config = dict(
    num_hidden_layers=12,
    hidden_size=128,
    num_attention_heads=2,
    num_key_value_heads=2,
    head_dim=64,
    intermediate_size=512,
    vocab_size=7371,
    hidden_act='tanh_gelu',
    norm='layernorm',
    norm_place='pre',
    norm_eps=1e-05,
    positions='learned',
    qk_norm=True,
    attn_scale=0.139,
    bias='all',
    tie_word_embeddings=True,
    parallel_block=False,
    init='normal',
    init_std_qkv=0.039,
    init_std_o=0.00795,
    init_std_up=0.039,
    init_std_down=0.00398,
    optimizer='muon_variant',
    learning_rate=0.0109,
    lr_mult_qkv=0.4,
    lr_mult_o=4.0,
    lr_head=0.00952,
    max_grad_norm=1.0,
    warmup_steps=23,
    schedule='wsd',
    decay_fraction=0.929,
    decay_shape='linear',
    final_lr_fraction=0.05,
    batch_tokens=[32768, 65536, 131072],
    max_seq_len=128,
    doc_mask=True,
    train_tokens=224000000,
    max_steps=3063,
    dataset='wikipedia_en',
)
Each number is 128 + 32 x the weight over its row's rms, rounded and kept within 0 to 255. Layers, rows and columns count from 0. The size above them is the row's rms in percent of the matrix's.

# layer 2 MLP up, 512x128, rms 0.168, rows 349-375, columns 0-127
size [104  90  99 116  95 102 100 101 103  97  98  95 126 112 103 106 107 102  94  94  89 103  93 105  97  97  88]
[[129  94 108 126 171 132 210 132 165 142 145 149  85 125 110 172  88  90 155 141 197 115 115  55 151 122 117 129 159 118 171 130  46 174  89 105 130 121  57 131  84 121 140  93 142 121 111 115 156 129 104 146 120 148 128 126 168 166  73 131 112 156 137 179 103 118 109 116 126  75 137 167 140 152 108 147 119 149 129  88 160  74  78 100 165 125 155 144 117 101 143 118  84  95 141 147 100 129 179 212 108 140 119 167 193 118 113  95 112 154  88 181 130  89 115 109 118 154  38 166 131 165 148 136 165  91 108 137]
 [ 98 166 138 147 162 121 135 119  86  93  86 112 172  88 100 122 119 112 120 131 163 130 109 149 137 123  81 127 111 163 173 159 142 138 131 135  58 134 159 102 142 133  78 161 104 131  80 159 115 146 106 124 112 150 117 146 135 100 131 118  96 128  79 157 126  96 160 146 101 170 110 171  68 125 114 171 183 110 154 181  80 202 139 105 135 103 137 121 141 103  74 146 123 107 115 199 208 106 184 186 121 134  85  68 130 164  63 101 119 141 129 154 161  81  90  83 133  62 126 156 128 168 201 128 165 146  99 147]
 [113 153 123 175 152 116 144 126 120 146 154 147 146 118 121  67 160  95 105 155 147 111 188 177 171 147  72  65  97 127 158 131 128  83 103 186  93 141 142 146 166 103  96 139 165 109 112 185  98 140 170  83 155 119 127 107  86 138 102 150 129 188 146 107 148 118 129 155 104 113 108 139 104 154 139 134 120  81 120 232 137 162  78 179 174 109 116 114  93 121 145 133 104  64  97 145 116 138 117 104 146 146 107 120 149 144 163 168 156 122  75 216 113 155 114 134 136  94  83  32  80 119 152 144 136 153  84 110]
 [132 145 130 134 132 113 177 100 131 134 127 130 168 142 118 113 173 147 170 175 106 150 114 120 137 156 153  72 142 105  89 119 146 116  74 124 147 139 145 166 135  50  91  55 133 115  89 132 119 110 122 135  60 101 133 100 189 134 170 176 160 131 111 118 106 177 132 126  86 132 149 132 142  96 179 107 135 123  35 113 177  52 143 146  90 132  94 112  95  59 185 118 108 132  97  94 133 172 121  76 161 121 142 137 176  78 139 105 144 134 109 125 116 176 155 172 155 136 156  72  80 182 118 131 159 157 118 187]
 [132  69 138 101 163 106 179 129  59 120 126 143 207 144  58  79 125 113  94 132 136 117 113 154 115 158 204 121 119 114 149 133 112 132  71 167 103 154  39 130 124 167 115 166 119 147 142 162  75 147 122 144 128  86 139  97 133 182 183  72 125 117  98 112  95 118 125 142 174 118 128 176 139 127  97 122 122  98 158 145 165 183 174  97 141 125 129 138 102  97 178 110 117 159 150 104 113 164  86 139 164 113 105 166  78  97 115  87  90 162 103 196  88 130 146 121 128 107  77 131 104 163 128 189 181 128 100 123]
 [115  94  94 147 163 135 108 117 124  71  98 117 138 122 125  77 175  91 158 126 103 130 118 150 159  99 111 175 120 145 235 124 111 136 157 103 121 144 135 146 117 128 146  77  85 130  99 130 163 126 196 183 123 131 115 128 135 169 157 135 142 182 143 185 213 178 105 194 113  98  72 128  93 110 129  77 110 135 111 115  92 182 142 126 152 102 141  95  77 130 202 139  91 118 120 122 157 128 133 156 166 135  96 115  59 174  98 149 120 154 138 171 170  97  81 112 115 106 101  63 164  84 112 140 152 119 137 139]
 [172 201 113 134 126 190  86 133  95  97 118 110 101 148 136  97 138 156 128 138 182 148 127  94 144 113 105  67 131 111 109  59 133 106 116 155  96 180  95 167 158 127 124  88 175 155  85 200 139  91 126  98 128 137 104  94 111 116 176  78 114 168 149 135 198 144 110 151 144  86 131 133 115 117 115  99 216 103 155 136 177 169 124 166 105 135 178 136  88 154 162  93 109 134  69  76  71 123  95 117 167 125 110 123  92 148  91 135 143 100 134 102 145  98 107 143 144 143  71 127 122 165 148 171 178 151 116 186]
 [159 202 115 134 119 132 132  81  69 190  78 121 132 100 104 154 145 106  97 155 176 128 143 185  55 162 117 153 109 188 153 153 109 121 143 109 107  98 131 164 154 142 125 108 171 115 123 130 139  89 166 148 160  96 115 190 147 154 171 132  78  95 148 115 120 137 174 144 168 114 141  84 127 148 103 107 141 140 145 160 127 222 161 128 140 124 119  43  94 115 142 106  59 178 162  91  81  83 124 149 109 138 111  63 165 181 132 166 116  87 127 145 128 156 128 122 107  65 134 141 118 143 107  89  85 128 153 117]
 [113  73 207 180  79 117 184 116 147 130  92  92  41 157 156 104 113  73  94 128 216 139 128 216  96 120  92 156 156  96 152 106 101 141 131  57 117  81 191 148 108 149  96 131 111 147 127 112 141  90 205 150 106 135 132 172 153 128 150 104 152 154  94 161 118 145  88 139  69  97 125 175 104  84 172 131 148 137 123 121 159 139 121  91 102 145  98 152 168 137  99 125 159 132 113  87 139 131 168 116 124 134 142 148 143 136 118 132 132 147 148 100 149 168 127 140 127  82 170  56 123 100 133 159 127 122 100 147]
 [175  89  71  99 132  71 111  88 136 190 158 111 103 133 104 134  87 174 128 152 128 113  97 133 140 127  55 102 146 141 104  74 159 140 122 116 123 136 156 125  83  82 129 138  73  66 155 118 121 122 148 143 133 133 127 143  77 145  97 109 112 169 165 128 106 132  83 204 150 109 132 121 109 127 165 191 148 171  96 154 139 159 134 101 170 115 159 101  74 177 112 144 119 148 134 113  94 197 165 107 169 140 148  45 126 116 116 138 132 145 110 156 146  70 152 120 134 181 170 127 128 127 154 142 176 230  95 120]
 [ 98  88  72 163 147 142 120 165  80 182 129 156  86  74  95 170  95 113 118 131 169 147 114 177 139 100 140  72 144  98 147 117  92 144 109 130 131 124 134 108 135  69 145 155 164 110 155  97 121  82 155 141 165 178 142 187 144 130 150 163 131  91 143 158 114  78 148 135 121 195 131  89 177  79 105 105 157  65 127 231 146 115 105 144 126  69 142 115 144 120 160 157  99 177 142 101 124 195 140 172  76 140 121  95  91 172 110  87 135 120 128 115  99 192 116 106 118 151 121 126 120  54 131 139 131  95 144 123]
 [ 96 127  92 133 121 119 111 162 167  99 100 149 152 112  83 147 151 106 139  97 119  74  98 134 210 118  91 115 138 128 106 168 123 122 132 129 141  79 110 154 124 158 156 141 161  85 115  94 128 124 144  87  94 101  75 103 162 113 135 113 113 151 121 174  89 135 162 136  79  58 130 148 170 145 149 204 143  80 103 114 141 154 190 160 152  94 151  65 157 173 159 139 144 115 134 115 133  93 123 158 153 169 155 146  67 115 131 159  91 108 115 176 157 200  51  96  58 159 173 128 103 150 160  78 144  72 134 133]
 [114 143 158 176  94 100  18  30  86  79 126 148 118 148 106 115 100 120 144 134 194 111 135 142 116 112 171 122 164 135 155 118 194  80 119 142  92 130 123 159  87 134 128 170  79 129 175 143  91 171 143 153 187 113 127 119 148 115 113  85 106 195 175 115 135 169  81 125 132 154  97 168 146 182 118 144 135 106 121  71 116  72 122 154  59  84 105 175 116 127 124 129 153  93 188 118 140 179 143 107 178 126 145 157 112  75 154 153  88 126 112 159 146 133 123 124 162 108 145 129 145 136 111 110 117 117  99 131]
 [103 205 136 129 120 126 120 132 177  61 129 194 119 113 131 124 133 112  91 151 157 219  90  75  75 118 158  99 146 173 165 103 173 124  97 140 167  97 120 142 141 122 161 164 149 137 105  49 104 129 137 199 157 113  82  74  99 137 142  48 134  76 155 111 175  88 144 139  87  97 132 152 164 120  97 156 140 130 123  95 111 127  97  98 174 140 167 122  81 144 142 149 157 141 100 123 136 146 172 138 111 161 115  92 128 161 164  84  59 128 119 133  97 119 149 115 166 107  82  98  91 142 149 152 163 168 131 146]
 [112  95  88 183 120 131 139  83  97 128 174 132 133 132  91 106 114 120 147 185 141 113 120 144 120 107 204 119 141 135 133 111 102 117 147 128 159  80 106  84  97 135 111 124  44  95 107 184 126 142  99 124 145  89 124 157 130 114 162 164 220 128 177 131 187 126 187  93 130 145 134 114 121 161  77 119  71 179 129 156  81 132 185  99 117 151  99 114 112  51  73 140 128 133 106 124 121 127 114 111 139 135 143 108 201 137  74 150 144 111 142  85 179 151 120 102 131 183 151 121 157 100 187 132 186 109 153  78]
 [153 107 140 136 156  51 188 142 150  78 176 113 114 111 123 141 102 125 137  88 167  82  94 164 104 166  73 143 157  50 186 143 174 106 161 119  88 134  84 142 153 155 143 114 179 139 133 127 146 140  95  83 176 131  85  68 142 126  88 118 125 130 117 161 113 125 129 153 137 124 164 128 106 144 113 120 145  92 136 137 113  67 110 165  81 152 104  75 126 126 156 148 145 132 122 188 101 110 124 163 159 155 133 137  98 108 120 109  29 160 187 162 150 117 140  88 166 203 126 120 155 176 179 116  95  87 158 126]
 [185 180 154 117 115  75 134 121 131 147  64 130 124 149 146 122  93  89 166 129  97 160  98 164 110 172 141 158 132 137 107 133 138  98 127 110 154 115  64 144 122 113 106 178  83 101 151 143 107 143 138 144 105 125 166 175  89  43 178 114 100 123 141 104 109  81 111 105 160 117 109 114 153 120 100 126  78 148  73  81 134 178 115 154 107 112 130 188 125 113  80 161 142  68 134  91  43 155 161 119 106 128  81 119 154 167 107 184 138 188 189 183 108 175 127 122 140  89 110 182 129  96 147 123  97 165 143 168]
 [153 110 143 184  70 117 134 138  82  97 139 112 116 169 100  85 113 154  78 183 164 185  66 127 137 119 144 162  95  94 127  96 149 142 152 110 168  95  93 185 156 161 122 101 119  96  33 139  90 168 167 179 103 110 117 114 172 113 148 124 149 131 109 130 120 122  87 137 169 174  99 184 133 155  70 140 119 133 133 116 143 116 137 122 132 122  40 125 112 120 133 108 152  61  74 120 124 141 164 121 141 137 143 115 132 126 156 154  51 173 156 127 130 110 132 130  90 143 122 136 147 168 209 154 103 154 145  55]
 [107  72 160 118  88 159 124 121 114 168  99 185  81 148 104 102 101 125 118 103  95 134 106 214 142 119  66 152 102 106 137 128 177 136 124 166 120 135  83 152 133  77 166 160 141 146  66 196 198  70 149 170 118  79  98 171  97 131 116 158 151 142 142  93 151 123  80 113 119 129 100 167 162 185 136 113 133 144 129 114 118 167 143 112  88 136 129 132 140 150 102 115 141 132 163 115 152  66 198 158 112  66 154 145  95 125 138 125 113 158  93  95 149  95 141 155 115  94 162 119 128  71 124 125 184 105 204  83]
 [149 129 116 110 103 192 147 116 154 136 118 113 180 104 122 131 156 121 142 162  97 142  88 151 169 140 132  43 158 171 153 203 113  76 150 157 160 184  84 110 141 143 108 145  87  94 107 163 139  65 142 119  88 171 127 116 152 192 137 126 111 118 149  98 123 152  76 151 150 136 143 136 136 159 108 125 146 110 186  82 112 138 154 171  88 120 145  97 105 173 156 140 121 117  82 187 159 137 125 231  56  49  91 124 103  98 106  90 104 125 104 182 139 127  97 121 106 148 109  91 113 143 121 126 152 110 108 165]
 [ 97 173  94 177 114 110 128 122 125 163 104 116 116 124 177 156  70 105  87 130 168  88 128 159  79 123 169 128 101  66 142 119 115 110 131 164 114 106 102 176 133  60 158 125 149 158 128 120 125 125 166 154 113 113  87 114  90  88 153 127  73 133  72 104 133 137 123  93 190  48 155 132 172 123 127 133 154  89 145 175  74  74 118 152 212  94 153 142 106 157 133 182 158 104 134 112 173 137 200 167 152 116 151  78 179 150 138 116 134  53 113 118  77 136 117 122 102 129 171 140 137 162 186 117 136 140 126 130]
 [129 147  86 157 157 104 112 169 148  82 117 143 171 140 102 145 161 104 179 133 149 139 135 135 127 150 128  92 117 110 157 143 143 166 113 162 112 139 127 210 104 144 111 117 129 128 118 170 130 122 153 175 154  89 103  81 143 123 171 158 103 122  97 117 146 139 129 159 141 171 119 160 124 124 136 126 124 109 114   6 111 164 129 185  86  87 232  64 136 101  85  46 120  87 108 140  92  86 139 140  78 133 107 104 135  71  92 133 133 150 171 114 112 124  94  90 162 139 161 133 161 142 121 183  60 123 104  96]
 [115 123 169 140 137 145  95 104 145  84 129 113 161 118  89 118 137  97 163 164 151 162 127  94 138 155 133 155 174 137 101  89 163 149 200 129 154 122  90 179 161 173 128 118 135 122  70 154 158 110  56 124 150 124 102 118 176 101 169 126 182 105 174 155 115 161 111 140  87 111 103 183 152 125 124 126 144 119  72  34 161  95 143 155  83 154 181  94 137 103 145 144 112  66 133 123 158 152 224 125 115 103  95 119 130 139  78  98 111  66  96 124 132 112  88 124  80 167 151 185  87 108  92 125 102 123 150 153]
 [120 133 115 110 209 138 122  93 114 131 168 120 180  64 139 133 105 129 138  70 138 150 124 154  95 171  87  61 143 135 121 100  93 128 142  97 134 130 127  98  90 134 130 148 111  90  94 165 158  52 174 108 146 152 120 144 129 136 134  91  87 157 140 165 123 137 140 161 176  94 138 120 119 170  67 151 125 119 104 198  77 125 121 128 164 160 146 144 182 112 135 184 115 133 138  99 115 115 156 119 196 106 110  98 114 137 112 133 147 109  78  89  82 177  90  86 165 215 129 162 128 142 107  97 213 133  69 120]
 [144 103 130 112 126 140 180 172 116 159  90 151 132 121 113 159 155 122 125 169  96 103 105 146 171 193  46 113 142 106 114 220  96 108 125 168 183 119 136 170 164 132 136  99 145  95 102  78 122  72 122 119 108 105 134 138 163 158 158 197  93  82 144 117 121  84 108 157  83  99 128  61 109 104 139  92  86 163 142 182 161 155 116 157 133 170 130 151 145 119 134  89 123 131  55 151 104  29 108 149 148 149 152  78 160 115 112 168 147 186 101 143  86 150 103 149 144 158 108 106 112 138 133  93 155 146 123 130]
 [164 130 135 118 124 117 125 142 159 105 124 175 140  93 160 119  71 198 120 158 141 177 110 149 150  87 144 125 114 169  93 111 144 137 125 171 171 135 142 106 126 126 149  68 108  73 107  88 121 110 148 144 144 154  63 160 131 145 162 127 113 143 158 176 100 154 141 143 166  82  90  91 130 173 141 119 168 184  87 120 147 179 141 169  89 132 165 107  99 126  79 164  18 131  78 129 131 107 115  83 186 101  98  74  71 121 140 149  90  79  71 159 157 122 145 137  75 121 153 145 118 161 158 108 137 135  74 103]
 [107 137 116 146 148 115  99 115  62 113 161 150 134 138  90 142  96 147 135 115 137  61 136 106 126 159 133 172  83 174 110  50  89 112 131 164 124 118  88 116 177  55 169 199 215 181 105 107  76 140 118 121 178 103 121 161 117 170 103 113 118  90 178  66 172  70 122 147 125 170 139 107  70 171 100 157 121  69 105 149 122 139  89 153 122 147 167 113 136 159 200 172 146 106 112 121 130 157 152  83 153 122 133 159 135 127 108 162 119 155 124 133 142 131  98 164 170  76 159 104 135 134 100 152 108 112 150 117]]
# layer 2 MLP down (transposed), 512x128, rms 0.0406, rows 349-375, columns 0-127
size [112  93 107 111 105 102 118 111 100  98 100  96 125 107 108  93 108 105 106  99  92 101  95  95  77 108  84]
[[151 123 172 102 115 129  99 168 138 109 113 106 111 218 131 119 149 113 135 119  64 177 113 188  96 113 117 114  83  82  65 118 156 103 145 143  97  92 167  96 111 152 132 160 160 120 148 160 129 142 125  99 176  97 132 158 125 123 158 142  57 142  64 140 101  90 145 139 115 152 108 103 129 114 162 157 160 122  92 201 106 157 143 175  94 126 131  89 174 146  99 146 148 169 142 122 149 136  81 108 137 121 120 139  25 130 142  93  99 115 151  67 115 122 148 166 157 137 175 155 124  93 106 107  86 136 228 103]
 [112 130 151 103 133 100 157  89 167 134 169 176 131 130 189 148 119 104 123 132 131  99 127  90 100 149 123  98 115 135 187 143 103 116 127 112 126 142  87 157 108 153 108 132 101  38 125 121 142 113 128 131 169 184 166 112 125 121 139 119 147 135 109 172 105 147 118 155 146 181 217 116  78 181 158  80  89 128 190  79 117 115 142 138  93 159 163 166 137  69 161 133 125  89 101  84 128 101  84 145  44 159 105 120 158 105 116 127 108 134 102 153  72 155 138 185  51 110 146 137  91 146  80 112 191  96 144 171]
 [105  96 121 122 142 171  76 163  78 129 106 157  98 124 116 112 124 202 138 109 163 117 129 113 107  89 140 124 108 105 133 110 152  73  90 144 168 170 142  96 105 139 159 142 166 145 158 151 137 104 144  97  80 174 127 133  93 165  93 158 155 178  65 100 200 130  97  97 107  98 129 178 203 128 125 195 145 148 195 119 131  93  99 142 206 121 104 119  74 126 148  50 157 127  95 112 131 118 125  30 118 144 108 128  99 143 176 125 141 104 157 124 161  81 122 164 122 133 105 173 125 163 127 126  85 120 109 144]
 [ 62  80 116  81 172 128 151 136 105 147  85 128 100  72  67 123  95 111  96 100 139  90 125 140 115 146 130 166 148 176 135 143 155 133 163  92 119 110 142  75 137 178 163 167  98 145 140 133 136 148 181 188 188 115 146 160  80  85 134 116 105 115 158 118 172 134 104 116 109 107 167 142 119 134  99 121 117 128 230 136  92 173 119 116 171 120 120 160 127 184  18  86 169 125 158 163 148 111 126 151  88 141 147 117  41 163  86 147 105 139 144 149  97 115  97 146 136 128 137 139  78 116  95 122 123 141 165 132]
 [136 138 156 210  89 176 140  80 142  74 119 165  95 153 124 150 160 147 160 205  98 116 101 112 124  67  79  98 127 124 124 101 124 123 129 133 109 127 121 153 115 115 143 123 101 149 103 127 139 122 110  91 130 187 157 182 128 116 147 149 109 137 174 142 168 139 108 145 172 127  89  56  70 106 139 103 120 138 185 107  94  62 158 124 180  72  93  69 123 107 122 131 137 169  99 140 141  98 190 175 146 140 174 158 123 163 167  78 113 181 135 167 157  66 130  78 103 134 126 154  96  91  79 121 141 136 132  85]
 [138 169 148 112 119  99 144  87 130 129 112 123  92 138 146 135 139 103 123  80 184 123 127 201  80 114 169 185 147 131 133 151  85 117 101 116 133 144 173 107 176  81 146 111 111 113  59 123 158  93 126 114 238 139  84 137 138 102 106 173 142  80 107 128 123  90 159 138 141 122 140 157 121 121 103 171 111 111  92  99 177  91 156 144 117 149 153 217 145 120 106  98 137 143 132 193  68 124 104 151 133 162 118 162 137 135 149 152 134 121  49 111 118 117 185  91 169  75 129  97  94  68 108  85 148 119 183 118]
 [115 149 144  79  97 133 125 134  76 151  84 124 101 140 147 129 104  91 118 125 149 145 168 127 212 125 161 114 179 143 136 154  37 125  89  99  89  82 107 129 129 124  81 140 138 112 134 100 158  71  71  93 196 113 145 102 121 164 182 111 127 118 113  83 175 217 110  76 151 130 136 143 141 117 121 146 146 126 142 100 159 199 124 145  90 112 117 146 107 123 218 138 114  99  60 139  99 125 107 109 175 104 144 155 119 128 109 133 126 127 103 136 103 151 174 160 129 193  75 153  96 141 129 132 184 162 165 120]
 [157 181  90 108 116 120 135  92 134 117 107 158 158 111  90 128 170 185  87 121 156 206 146 151 123 133 124 132  91 157  88 168 125 119 133 137 126  49 102 143 132 131 123  70 139 189 102 127 143  72 123 176 155 127 140 148 110 161 150  93  86 134 112 131 147 113 189 169  98 183 134 108 179 100 105  58 112 121 153 135 149  94 143  91 137 122 155  53 153 174 127 148 128 141 133 112 127 141  80 123 163 155  39 116 117  95 138 169 129  88  75 145 136  99 168 120 149  69 166 146  92 170 107 150  57 116 158 153]
 [154 165 147 130 107 114 103 144 121 146 147 160 105  99  89 122 142 141 117 113 194 161  75 127 242 171 167 112 107 145 112 137 139 107 117 122  80  59 113 137 106 112 173 106 173 116 161 148  62  91 141 174 138 119 160  98  64 133 140 179 145 102 109 108 143 121 101 138 128 196 102  92 121  69  95 106 196 173 134 204 161 158 106 110 101  58 108 167 132 137 136 143 144 114 110 112 106  82 101 136 172 133 143 138 110 128 139 111  81  97 140 178 133 180 144  71 111 133 134 123 152 108 106  78 134 117 174 117]
 [130 129 128 119 187 143 173 110 200  79 144 121 125 112 123  75 155 133 188  47 115  89 164 166 115  99 155 137 143 138  90 149 165 150 101  84 173 149 213 198 184 133  85 152 135  65 113  97 121 151 117 126 135 127 128 122 159 133 177 178 112 112 111 136 150 156  79  98 137  84  95 129 110  60  99 124 138 134  98 141 126 108 144 135 127 103 117 155 129 120  79 102 122 138  81 101 148  81 158  90 116 139 145 185 106 114 109 133 145 125 143 148 125 125 146 116  56 133  97 196 108 127  98 134 125 221 124  84]
 [154 120 125  96 153 124 108  98 143 101  40 164 152 112 117 101 164  75 139 118 124  81 160  97  85 124  73 106 124 149 144 162  87 122 182 138 130 144 141 185 130 176 108 118  82 134 137 177 135 144 114 103 144 101 169 144  93 150 109 150 113 154 114 153  99 164  86 117  94 114 132 136  57 166 138 148 152 162 140 156 130 136 174 111  78 187  91 111 141 205 119 111 182  94 116 159 143  79 154 101 161 115 158 110 106 122 137 183 146 106  80  72 135  71 123  90 133 133 210 156 135 172 167  92  69 154 121  93]
 [131 178 133 163 106 126 133 109 103 163 137 116 146 142 208 156  51 122 165 122 153  90 138 154  44 136 205 196 107  71 128 115 147 119 101 143 107 162 120  57 114  82 202 135 132 106 180 115 163 191 152 150  95 118 165 145  95  63 167 168 176 147  93 136  86 125 111 129 166 111 111 136 155 146 115 100  61 138 109 135 124  77 125  81 127 138 103 166  97 109 113  99 142 128  89 129 114 170 104 130 141 105 131 165  99 169 131 126 188 159 121 111 113  77 165 100 122 151 110 131 149 149 103 159 123 145  98 107]
 [128 126 101 125 161 164 228 204 170 174 122 114 161  75 126 141 105 128 120  88  81 123 112 151 141 108  83  91  88  98 104 149  12 174  98 128 168 121 111 134 168 112 139 121 166 157  80 132 136  89  96 115  96 128  90 169  98 160 135 146 168  80 126 169 111 150 165 139 104 140 137 124  98  99 130 131 134 138 141 167 129 155 144  84 181 114 166 111 145 100 108 153  91 137  82 131  85  88 120 127  83 121 126 119 181 179  96 131 154 141 114  66 126 157 137  91 103 176 133 106 111 127 164 176 142 162 182 133]
 [118 117  97 112 106 139 150 112  82 103 135 125 111 135 165 121 188 181 109 103 114 145 122 115 131  83 111 158 131  78 135 154 124 157 148 123 120 111 109 102 115  94  64 126 123 153 111  93 143 114 146 160 109 158 144 118 115 168 176 103 158  89 115 106 192 128 102 163 130  81  46 141 169 109  99 151  66 119 150 155 149 105 120 102 117 115 127 152 104 156 149 232 147 113  97  44  55 121  72 141  72 195 144 117 175 182 161 150 105 155 116 135 148 139 110 126 122 116 103 172 204 159 166 188 123 122 118 129]
 [169 113 131 141 168 161 142 142 137  75 101  81  81 106 130 188 132 155 172 116  76 137 152  77 115  80 162  74 125 133 147 124 102 139 167 118 155  86  96 213 106 142 110 131  95 106 158 118 176 136 131 143 157  62 165  82 163 157  94 109 222 180 116 169 115 106 163 131  99  98 134 107 104  67 196 131 142 113 162 119 111 101 104 135 131 173 116 165 168 129  72 168  80 161  99 124 142 110 103  70 134 124 178 156  65 119 110 118  85 115 137  97 119 138 141 153 174  99 114 144 138 134 128 149 119  99 159 123]
 [100 119 112 146  89 118 122  29 113 199 126 136 138 118  87 128 145 154 131 166 118 149 157  84 170 118 120 111 139 214 119 137 116 116 111 135 143 102 161 135 135  66 133 147 111 103 144  67  70  74 111 114 181 102 127 169 121  87 144 142 111 142 145  83 166 102 112 158 170 154 113 132 112 149 197 114  97 154 139 151 126 164 123  97 177 112 159 163 126 134  99 155 101 122 149  81 134 130 152  83  89 132  87  93 152 140  81 178 217 100 117 149 131 126 155 168 111  46 132 146 133 124  63  86 106 180 125 142]
 [160 111  99 160 182  90 116 114 123 165 141 134 119 121 155 101 128 105 179 141 155 126 108 106 136  67  94 138 105 154  65 140 122 105 138 123  92 160 113 147 144 110 156 155 123 141 146 116  44  88 112 144 113 139 121 105 170 100 181  89 143 127 116 168 147  98 138 102 165 158  73 156 152  92 156 182 176 165 140 167 114  86  40 151  81 117 114 105 168  80 156 131 163 141 102 132 193 110 156 181 118 157 179 123 124  66 114 126 177 178 126 126 152 147  46 109 159 133  82 135 143 140 108 131  71 118 154  66]
 [130 112  95  45 173 118 100 173 149  81  61  97 142 186 113 166 111 134 159 156 162 105 153  60 138 161 103 164 105 157 110 175  95 140 132  96  83  44 120 124 129 139 137 176 106 124 191  96 118 126 125 115 118 110 201 154 187 125 144 126 142  98 145 149 119 179 149 113 120  82  80  99 109 151 100 117 120 126 169 177  60 109 101 165 115 201 133 127 161 149 133 164  82 186 130 100 120 123 143 109 143 144 135 117 103 133 125 135 157 120 132 140 123  95 114 124 145  73 168 148  54 115 126  88 112  88 163 152]
 [126 157  86  79 173 185 154 101  97 157 140 122 145 109 102 100 122  50  90 148 169 125 122  98 141 177 168 135 122 193  86 128 120 176 177  93 101 158  94 121 143  96 132 133 126 133 117 150 117 151 109 183 120 133 127 138 149  84 109 145 151 126 109 142 143 105 100 152 142 110 106 114 139 130 174 177 132 154 122 102 113 109 228 116 121 118  92  67 107  94 133 108 131  69 111 134 129 147 162 168 123  91 127 144  85 133  86 113 137 173 148 192 137  78  96 147  92  81 129  79 151 237 144  83 134 179 135  88]
 [ 76  81 101 182 113  98  91 111 150 138 130 138  99 102 139  98 172  88 141 130 135 131 143 106 141 102 103 128 136  83 131 193 158 137 207  74  90 135 167 178 112 153  95 143 191 177 173 105 131 153 105 134 102 171 149 131 120 108 106 135 160  60 113 155 107 124 181  87 170 120 139 138  87 100 180 105 138 116 117 135 201 140  92 128 137  91 160 128  82 158 138 128 134  41  92 166 145 139 121  76 115  96  78  98 103 101 155 132 156 136 147 130  92 189 167 164 131  80 121 173 117 152 140 105 143 184 101  95]
 [131  98 119  81 151 187  45 170 184 116 123 109  80 145  95 175 127 174 159  83 102  72 175 126 101 113 142 101 114 122 179 157 134 165 122 121 175 163 127 142  32 168 162 105 127 161 160 120 117 167  70  89 123  72 158  82 118 128 129 133 163  86 150 152 129 175 114 131 122 135 136 183  78 125  63  94  91 124 124 153 113  63 138 154 118 124 175 147 117 138 170 113 174 144 167 125 104 130 114 106 128 135 121 142 137 162  87  83  65 157 123 120 122 145 129 151 138 121 134 138  87 142 153 174 149  71 168  99]
 [116 149 146 116  67 128 103 170 177 101 112  62 118  95 107 129  89 185  73 104 133  86 132 114 154  71 101 143 143 110 119 163 106 161 146 105 135 141 142 143 153 162 162 115 154 138 132 134 160 131 155 144  91 151 138 126 129 176 144 165  65 120 136 138 143 119  77 206 104  95 108 134 107 175 109 135 197 117 151 173 158 134  74 114 157  92  50 128 133 140  93 126 140 163  95  74 144 158 166  97 132 122 154 107 112 189 126 130  90 151  85 190 163 139 149 110  90 125 114  60  92 152  94  68 164 177 172 156]
 [172  79 208 105 149 150 147 179 166 128 141 152 188  74 138 101 129  89 160  71 134 138 105 107 164 193 144  95  68 111 107 134 138 127 106  84  90 148  63 147 125 118 141  68 115 119 134 132 107 139 182 126  57 112 160  88 127 100 161 125 115  99 122 147 126 137 235 107 143 160 130  93 130 119 122 144 121 109  93 128  93 150 139 104 115  95 151  95 161 137 108 139 154 109  59 177 142 115 100 126 106 122 147 172 106 136 125  47 160 200 138 111 155 174 114 176 136 129 108  85 145 146 173 118 129 154 116 134]
 [115  71 137  74 118 115 119 156 161  90 115 154 194 137 152 168  97 165 170  96 149 137 144 136 126 128 116 141 169 131 108 126 128 131 111 135 119 134 148  62 135 153 123 167 119  87 134 132 141 128 121 119 100 196  98 105 120 176 184 155  60 144 132  94 124 111 106 155 101  96 162 178  85 174 113 123 212 217 161 129  91  62 114 109 116 168  81 155 150  92 159 110 125 116  82  97 195 174 196  96 102 120 131 168  73  67 108 116 177 109 126  78  87 112 148 149 141 104 130 135 122 107 142 109 138 139 128 142]
 [ 99 159  76 171 159 130  73  59  89  92 131 120  95 100 100  84  92 174 133 131 174 133 110 127 105  89 148 103 140 166 157  86 153 150 144 141  63 133  88 149 101 128  91 169 106 118 131 142 112 199 156 111 174 114 103 127 161 138 119  80 110 126 117 116 156 115 106 113 189 119  73 197 168 137 130 125 139  61 152 143 159 107 174 130 151 129 118 132  99 132 112 183 104 125 203 100 161 211 120 156 142 103 172 167 112  81 160 128 111 151 100 151 109 108 156 150 111 129 133 130 184 112 113 146  42 116 101 110]
 [148 157 176 128 114 137 152  84 190  91 136 154  92  36 121  97 114 177 155 180 150 140 139 139  75 119 119 144 119 176 123 154 112 155  91 135  91 161 138 103 106 120 125 117  88  56 133 127 149  89 116 132 103 199  86 110 163 157 138 131 113 146  65 146 104 100 125 122 166 164 118 156 101 151 138 144 151 173 118  65 123  72 118  57 127 133 105 137 113 151  81 168 111  25 119 179 124 117  95  93 210 133 126 151  69 124 136 157 156 102 132 168 110 146 165 155 126 130 125 131 144 110 165 122 148 137 168 150]
 [119 163 142 158  30 107 220 170  56  84 117  87 112  82  80 173  83 120 109 145 131  99 135 156 142  79  79 110 145 105 113 153 140 152  66 154 154 160 144 163  90 128 127  81  77  90 130 122 173 119 143 119 132 131 106  92 114  95 162 173 179 144  90 165 106 164 145  75 112 140 109 127 197 144 173 117 144 132 151 119  87  83 134 142  81 136 109 101 154 133 164 136 116 152 141 164 151  66 129 103 102 129 142 112 162 125 164 113 108 182 165 169 121 132 128 138 146 189 140 167 154 130 172 118 124 147  90 124]]